From a checkpoint of a small transformer trained on Wikipedia.
Size: 11 layers, width 160, 2 heads of 64, MLP 384 SwiGLU, vocabulary 1034, 3.3M parameters.
Each number is 500 + 50 x the weight over its row's rms, rounded and kept within 0 to 999. Layers, rows and columns count from 0. Numbers have three digits each. The size before them is the row's rms in percent of the matrix's.

# up: layer 3 MLP up, 384x160, rms 0.268, rows 37-50, columns 0-159
# down: layer 3 MLP down (transposed), 384x160, rms 0.16, rows 37-49, columns 0-159
# gate: layer 3 MLP gate, 384x160, rms 0.286, rows 38-50, columns 0-159
up37 108:485536550585624398458540566478447483563511502504485552523462465471422435481468456501467453466469404531476530426517502479412498554535501476433516511473564508441547566513609480534487532439599530514481454508475448451347501523507443437524473514484553472475494465510537505411530519541602499451435542541520471459505448509523415519547484550472443510621501461502477510598382532476455590512468488556482522494464537385561603529560469449405484508503523490524483507576462384501405485483455534
down37 102:485455518578459517569441521522409504492550492529548491435524544509450375508521519480414482466511586445533472439508489463557541552450503459489519414481496517497571460437498497449474566582591575500528509449693451606501521465460431487537578608485513598532504517487450487615525429575459424487509518521465498457476540497569545443488520554485522517559406529452572521488494545504487437410524491457421566523523561419490541452483429394472443507469566542449492566536473481447501488515514532
gate38 107:504474507540539469540435516477527485526551565570520447541456525624459511535531654477483489480540502520476483483543397517420502530532503510423463510460415513455431524523564533491478487478371614427436503608608630455510490514482469578523503500450489604456574536557509479506514486552540419530530494484517509510618597509528484508458508546519531566596448505466447427449493389497446500539432442458481490400595494529516513449482416453425474461483564475464496528546493505469506515512484448
up38 102:579450454531516465481462446427493425574533453509555604507460547429542497544536476528480478468505534440474485507532451554524498443571495611496524588432467546424545434520597502513451454505494437525525641469574527538492494428467412437448515485513524541469548496541444458490538564471508515529549482585521500531416494476472534506476457414449384491547544291583451464420527507494541517511485471522581444509436519438459562490549473492523478511449446465521434521538431473552514491538514607
down38 109:451551531433513559416481483493448506431492608541513506483515510527544453502482494402499491514396410535494437528524569452535459484592490633564442539515488547528544416481477441555449467450494573413595555607456499510462444498496461421536464527538429483475549628522575582490507503391422561475462511459474574484498478504544541476506497524520521472554482497485441445631445558500497527470412558512503388610512447536437442492501496503523458456395472469520477491436480454533518499526540530
gate39 112:495484479462567415556520436553515560547507546573543494527530506552531461360464575619480421474617544535428455598425563493563419530455521542533462569549584518455520514526512471508460480552429603521448540483541506437519491546431523460535569501499461441458497528464499552448469513452425583534495494471445591531422467464484502565428392600512510556570581524440536466540470472547498504451500573437532461481428477458482475492425481470561542489441508545468437483450500547515528547397543484
up39 106:511451514535452475531533438479462486598469555501465468541492415465489452494521432442511548533479489534495572521452546374381474577369509521446525515561496531493513504475485453496390624415476509428465513488491478491549453473362464556474558412488566586426502499474491431509533492482497508550491468473496573519556474543446482500616501530574420434518488413443426476487465573520566407503512504421532540474596515467534505563502535587421430421466493537496513466538519591505491564466516518
down39 096:449625484511550458540575540545377519497448531448482558560514556490573504472459497496550579497453485517464483621501474421529450488471535545480496577452539499471513568508480431448586568475460477542503556531415589539536517479522552470553493527435379475519525429496537463493545527556490612515569574493443408423478396462476483571521435550516597472553515543573465585461553563539543561522370539545539474515581529437458510555429478478485509450462522547469452488572508523518547545486530483
gate40 102:487485480577495411487569397518459433552606510479500484461461583517611616546508498459533451536526413488433496369586482458459473489446424432487439575458496493515530524460514496522458497488588550527495489484522417549506548544546501515499348460469464409497489353477505454455547432468521487535479565485464505433501492488534507553420485511518561460508455488515510477456369509601571483488526483506495468435463531538455433528530488419476515508522520591595575501517573454503477500566528565
up40 103:589538535484501538504502522554555423540418577485494464521527568490508497574590519466496560510493472408543520452440517476368529487513549469525532515562603510543564418449489427393542478523475482513454483477524497520517459599502471543502514389559464553473564460511591476519467454489512499420574453531527569489504554586470490458509434613571519553465463464488419425507462534533547441545435470491551472528491588451431549493424416473458380545576429602461544557453444463507527534545504532
down40 105:534503557511511516466506431425500517526482475534472540510566546382492497513420582465451544422630544451449522529466537507575510467468524473562459604558511531484503475522470563481460453418518610488494594411463543417465544565501458473432628461471511446510482491481532527545543614460461417475537518540400513456515478664568503518477459558458502513499465572458535487536546484485542529506492450490356457577572496464541499564450452531502448586538473464451502502446477573509459536494486449
gate41 098:434513537529445498573459496492504455592378526559411518506583462515470501421513474470418468556503461545522401549512510543561468537523460580556448539510469446409493460534508461494595430506528549535515465520461413458488515473457546545487480504561494536454503532480535547403457458496439571488514402464511533532524415527521491483508515524483561534504519535596453495562432512427454572525588445561414503503441460461382507499603475400503486431485362551597483410504464419500556508454483541
up41 109:477489493486494459613367442523463524401561477475522452447527501489419521548439522447486490444452434495535609470465505526545471523503548450448535428576491484524428479532442444436412511567573500596513509433413504434499502611477457497403438522526529500487441524417479506537447402492447448541425542421511490521508529483471533573420428510440442539479427465489526461484452536530534601599446499520498440519460487596512561546416463542476491465500546498459513451469491621444420491546477524
down41 095:527404403477597576524485464446483525516577448459536409463490411517500491513405585568483560543473488510566483545423458507491486516473478493517565545534560477477438512596498584492501485434430444421499436465510523467514540566607606452577421498438469511489556498520543508613498513466508513480498487530436560500518345506452498551449529499516477454443553573497509551577512423540480572437531498484628468501507384532480505504492466546577474526436534536453501504409507445535445561478460458
gate42 110:413484468506545511547497501585512506494468544532500526482409571428505561527532520487590441490572432569459523510560499532580533434488450525501442524456578514462464482492514500538487515565475527439545479478548510445414589557528435445405496564492569475454436486466487549481495535527444536554432589478533491475453627501461486490533416538595541586527460589513460518537524500527618622588458487452538481456513448512469413585414538545555431481472541461563532531471623486470552531461432434
up42 104:550474462580461560436562525464549602432514533532493446547487540574531521539476455438507472531648463516437522457506418530499567521486511517505492428412515502546457604468508520468508544440493583518427509573474515525548587486462594525457550582429454499480426398493411393457512535526520537512486451528547538524548516500482568408577552416512491542427501416479520512560511544556610539446492516477534544515562485414539520523539431567530522503448488373474533528558540440548420485501461521
down42 107:523518581520465543482549511464334489471445452457494541384475452417491582464557541481436518469498455475560432463590627494469507467472551462505504553514431551464456452432451457563549522487523523576478458599529456472484515545446471529501519560546437587506525476493482514469532540565567524533481470574580447534526509538451535488420513473471460539602361542491446375522470526503544439443544542545449502480500551491516481516541574514398526546483524502386545494516533441580416489452481459
gate43 104:557500427565549478481469513491412565500593435500495487563411522470557422499520535535488494502455501480364494529585454540498529567454535535497530454481564466420531554431451482581510506514534484493586502454506524596563506485512514525521563522519523478527421527486467443452489492565457473430550382544502420521525477460489507554541487619614396529490532624509509490497476481482524538523509564443511496563542441472466499578441517442591549546464451492523467402579480580608522521398492598
up43 103:575482500436597468491560474532487459560481584496353447529559504522514444500516567579445507457506446435529493446557514533508475370482459484481479491515487560487459517593584442493486526466512510411474490530509498588483473490562455597544410440517482569500545589410569521478510460491446518525555484533499449351580554545595501480586527448532489472516503449491449526441514488510438514543465524504520522513450493558498491548474502460612503554564603425528547438526543401404434559479464528
down43 101:508470412551482550529540543459523421498513430501501452493537469435549523523511603459514568502561514519491501591557420505509525432471558529497376494444480581584500479516558433531512483445459516419431465472475477509387480526509461485505449481535482430432464439538508560364445517401575510481548545513512495502515543593497524430469410424472483467437525653515495502549473518580423421443499449487498442428485493414537535488485441484436524602508428500501533488523448390533570499526488426
gate44 097:492492547571479374581546462440500494558496615461520613580600497532536458593584480483523574589542539473492497452575504594477539543412498420515490531514459550433523577523600505445442549570485524470560481516544476503518442457434520574506540357534473612423475476509467505457533498538510513488531502451495482482482442484547565512548482394493456512515589537475509422446603448551490486544504468358485499480490597509496538457481508459472476494504456471507479418483441525522472544491526456
up44 099:513461514501572469591440458541577452439597545452557500447421486506483504456494423542507578464531511544460519467524509465520529539548488546493516475483500529496471437455492493581516502511562509507463534463506471639455507412596524495552550545466564464520602461628445430478546535465519614418555536616555485517537511453558517463520457566493402428535546463535478569595447455486511488464506507576481374494500384487501443423564392471527497492478453524541535511482466441554502393502483508
down44 097:508446469488438548466462510604513518498544381541509531531541424511597425538561461467506532555509444447482536523467560483417472438534538421457588433459589508523523521482520468488593491417458429502521586504431506544523484565500476467493524495538543504579448530490501375532516503515516559538504464527456407539519407468585579584424443590442613428514463505456552453423527512483593546490429528553479477457501541515598520505497572567514491475510621513538529422443463551522539532493557531
gate45 094:598431422493517552488521443591388536475431551466448493416497511523399516567472515487492528541557542630468512512450506520479483597530419403522467534567531400465519498432460453463553510478560542461463516462410485522479486493553476478447566572372558483432485511432508446540544553501478539563492465522495508603510436513443510502616456559594549529520608525516510504550478516488546477574439551551492421513557478510497505447525465463485577432457587504481548605508476500520544445443456498
up45 097:467529480561457468471555539438530477478404423497554484448469570473590521527497549506446453544528448452439498530530521542528552439534569634580529511481597526568478367484477518562527462513487505607626453480559530417581535508597511478555413412543515568501483435458499566512451492467519559572477480497574526542588475507551453457488503535563514522490417517526542512461514559532536463416462521414414516566540457499490564471564505442542504587545517503587513497459424527511416530481554536
down45 096:588484541549563444454510546464513410543458491550474550502484505488492590432496484506486432470532507497538533484564488560515486452453572386478490390455441531504508516584631510472523444518489524582520524547517543488385545474405461533491413549463523490450443566452417507479541483535504502476506394428440510447529452466540439472413412436488495464526530520422523348429499521417488460497533421513563463540492451478511505492527510456417482545508377524509504473481479449644567496481445469
gate46 107:533451542546447477412558424536495535461525510472476622437516486519560436497489451562505461380502525485478568522460457511499578502397451544493558503477566494554490489521493442413540544542508513446587465498487457516501557532545455429557541367610469434588465561469414539476510519516455541570445509560480393440577509490555486499426455476613489547409510466481443506546481508471532444480505516526626472444514491546441574557470464547455507463529401481405479416513508496526548447535535456
up46 099:530502485502580481567560521492471439530524501411624555427519472563567463440513450482501539492555486488487494463553494515534412458460478519607614487473538570450498470499427543541529514591530578446457514479505475548538450564424538477493413417499552507526475430544396485451462437489486522449468520506524490539459472504548466486610523440584407368493503527459516544499504462407450500514557362496532491500567482527508537441416491492539520483569496511408495545465515559473609471399429566
down46 103:485526515497470499562557485529566444421458435519462553433491543589565491511525469607475409478563478534534526568484568475487496492496447543505528473442489396527528450439480503366463557470500532473479443445470502492554559560544543514593498471606517433572479438483546395513541391485484464486562484425549456579488520455473538467522555556494437508468539412473571444590613525557520499420532479502470626505522587573535559545530570487510458493573567547484561530447451504500494449453440451
gate47 092:499542493574495587501554540504415484561453560444473515503477570495460509565363536481504569532554635520511472498561586469496458517539509501499506488452441450496512447465619552478525433473491532557530536462521471507509556613598505473483523470496564435484567440631534438437520491422494512548541359460459529496583488545507520419440552473555452511440541493478494505585454491554547472459487525498511479585491518465529555457492569453535559551436436542416425499469527426456561390511499443
up47 088:492471493503522534371577603516386516551537467537429503482594566481528540523599537579551594530462492469516531510478519550508518566508485599428472412542451492486445524538531463428500476534561646540466454436481532459482496493522469441450512461508568469450552470455521457488537530482422514473520449565469566504434486467418514530539568595405527496533533503475507547458491454493585480491474477582533531492396601482442490419464578435541518499403573566463393557455480486477439465512487507
down47 099:495470517530548426440438542568560477496454447493541466482528521451449469435504501489506546458530418595518423538512519431472540563462476549438459513483486507453488566595493534509468538546449466517533441478482546488415462473443610520501420511587528467443490541486447523382461610545467466439510473444477542509508550609527608479467409586403504514513464471486591487495453488445457537501474472466592524519449535566437534592558486528429357512478491491513532567578506464484379434491484419
gate48 097:467511483634449458478596583480588463434545520480511478478496600514521462572577537535606411493461509520514497538491503561612480524496514480520506447473556567566568594442498476423416406451478522456493503442470524497517472489406416518509497494502486536471567472479344521577554440502483539544515539499404519494527516504531430561564465418483428556514515544503492443512488489528531472459502466463548598470534482428381493543512427553551556484503412450551532460478457534602538470493446557
up48 103:461569586498541593510500455510467427534460513502481410467450502421512481514427545532485503415408489462512482522510410447406464475518531591482494482492539514444483552513487479528355581516550586566496512505568450565517454531598563538534437561428480475507562461496490497500422538576497437464627531443541529539504517470522543414523464486509485567478522431566478609433508532498599589549502636525468562457502443461579473453449527580440457505481512505520406512433498465477500463528550512
down48 103:516504574503567514544476544495495439419453514539538541464451476575457521452363546544538530479450514474434391531546496500476530543541505518514531424448526519482463448543543461550577444526423495529515445527458555476490413454520415469446516470525470510519532445408480545452516552476422471512496469533512493567472462461558511428471546511444514481447579535429474560423453482570521384474431445536412527484491537490342448528402451523465491595547604469385460493535613437512531475548445515
gate49 094:429559427451533526445490353519471481593486489490437553495536497518471441527554523547530552469480443493487511556466448549453418556453451510422384491385465397391435478482516471483501584427444461481450421503540491503428498583457392526528614492462469578515546606459536426517551517521511561513544482483540491459535479578449494491512539581470454508497477528470553540519455560501619523476470493576575544511463416487470465496475523505504418453485469512506455502585476524462609530557470553
up49 094:556444490450526542506462481551523426447441489468435519540507545585395532486497479361525511434584482489498522570487506511515490621553497467509550532537451468439447502570472478543552510463411492457475465416352430499473547569488438556481518474545558529512537596482426494489524487473451483494525521558403414491553380467391394452443450541458508491492565514487469475412520545530453499426581523522499490539569495459419486531588460448441543503500422518606550533506531512541502435542478505
down49 101:510614549438498447423498551557580511526521482471456451494547452359424506519456601444445519517473486539478512420434394484471570508530524500576426503395430552525520544487492552546550516562470569518452580506550520535492560488455465429473469567464440451548520480471520560487461504477537536506491581494564471436397556496545507529433532557423607560537453483488579596611554501549467508453463469570558427437524510464484516539476508541453496488499370489456422418548511520510456522482497471
gate50 089:507511475571519595490485496506540545560520556521476495475479446501512504437545532442566508498538561449507482476533502468501580428568531565490581539499581498550417529493451425472573397463515419569594535529509429450501488544499415451575478395449569466494570439489499567508546450457551439589443516396526466548596513456519492482533495534459484421497534495548488642409358505456538493576407467555488592459490517460438506574495566467491550551532499523465501487498459496484498430410562502
up50 093:507528568518449479436511523410443579503425452458607391554544576471516513502376517498490527484418503514464508524453499541577451513454533471537484526587507588528428511516491631536489463494539541476476483422492514572520475427503532463528514516595557430457525533433538466455477483537464495478508512505483653497480387411480461538511423495535500548460456514580490486517466502479487657529590503488532549491470452486460518455495523575504409510498526403430407575508460425482448491510431554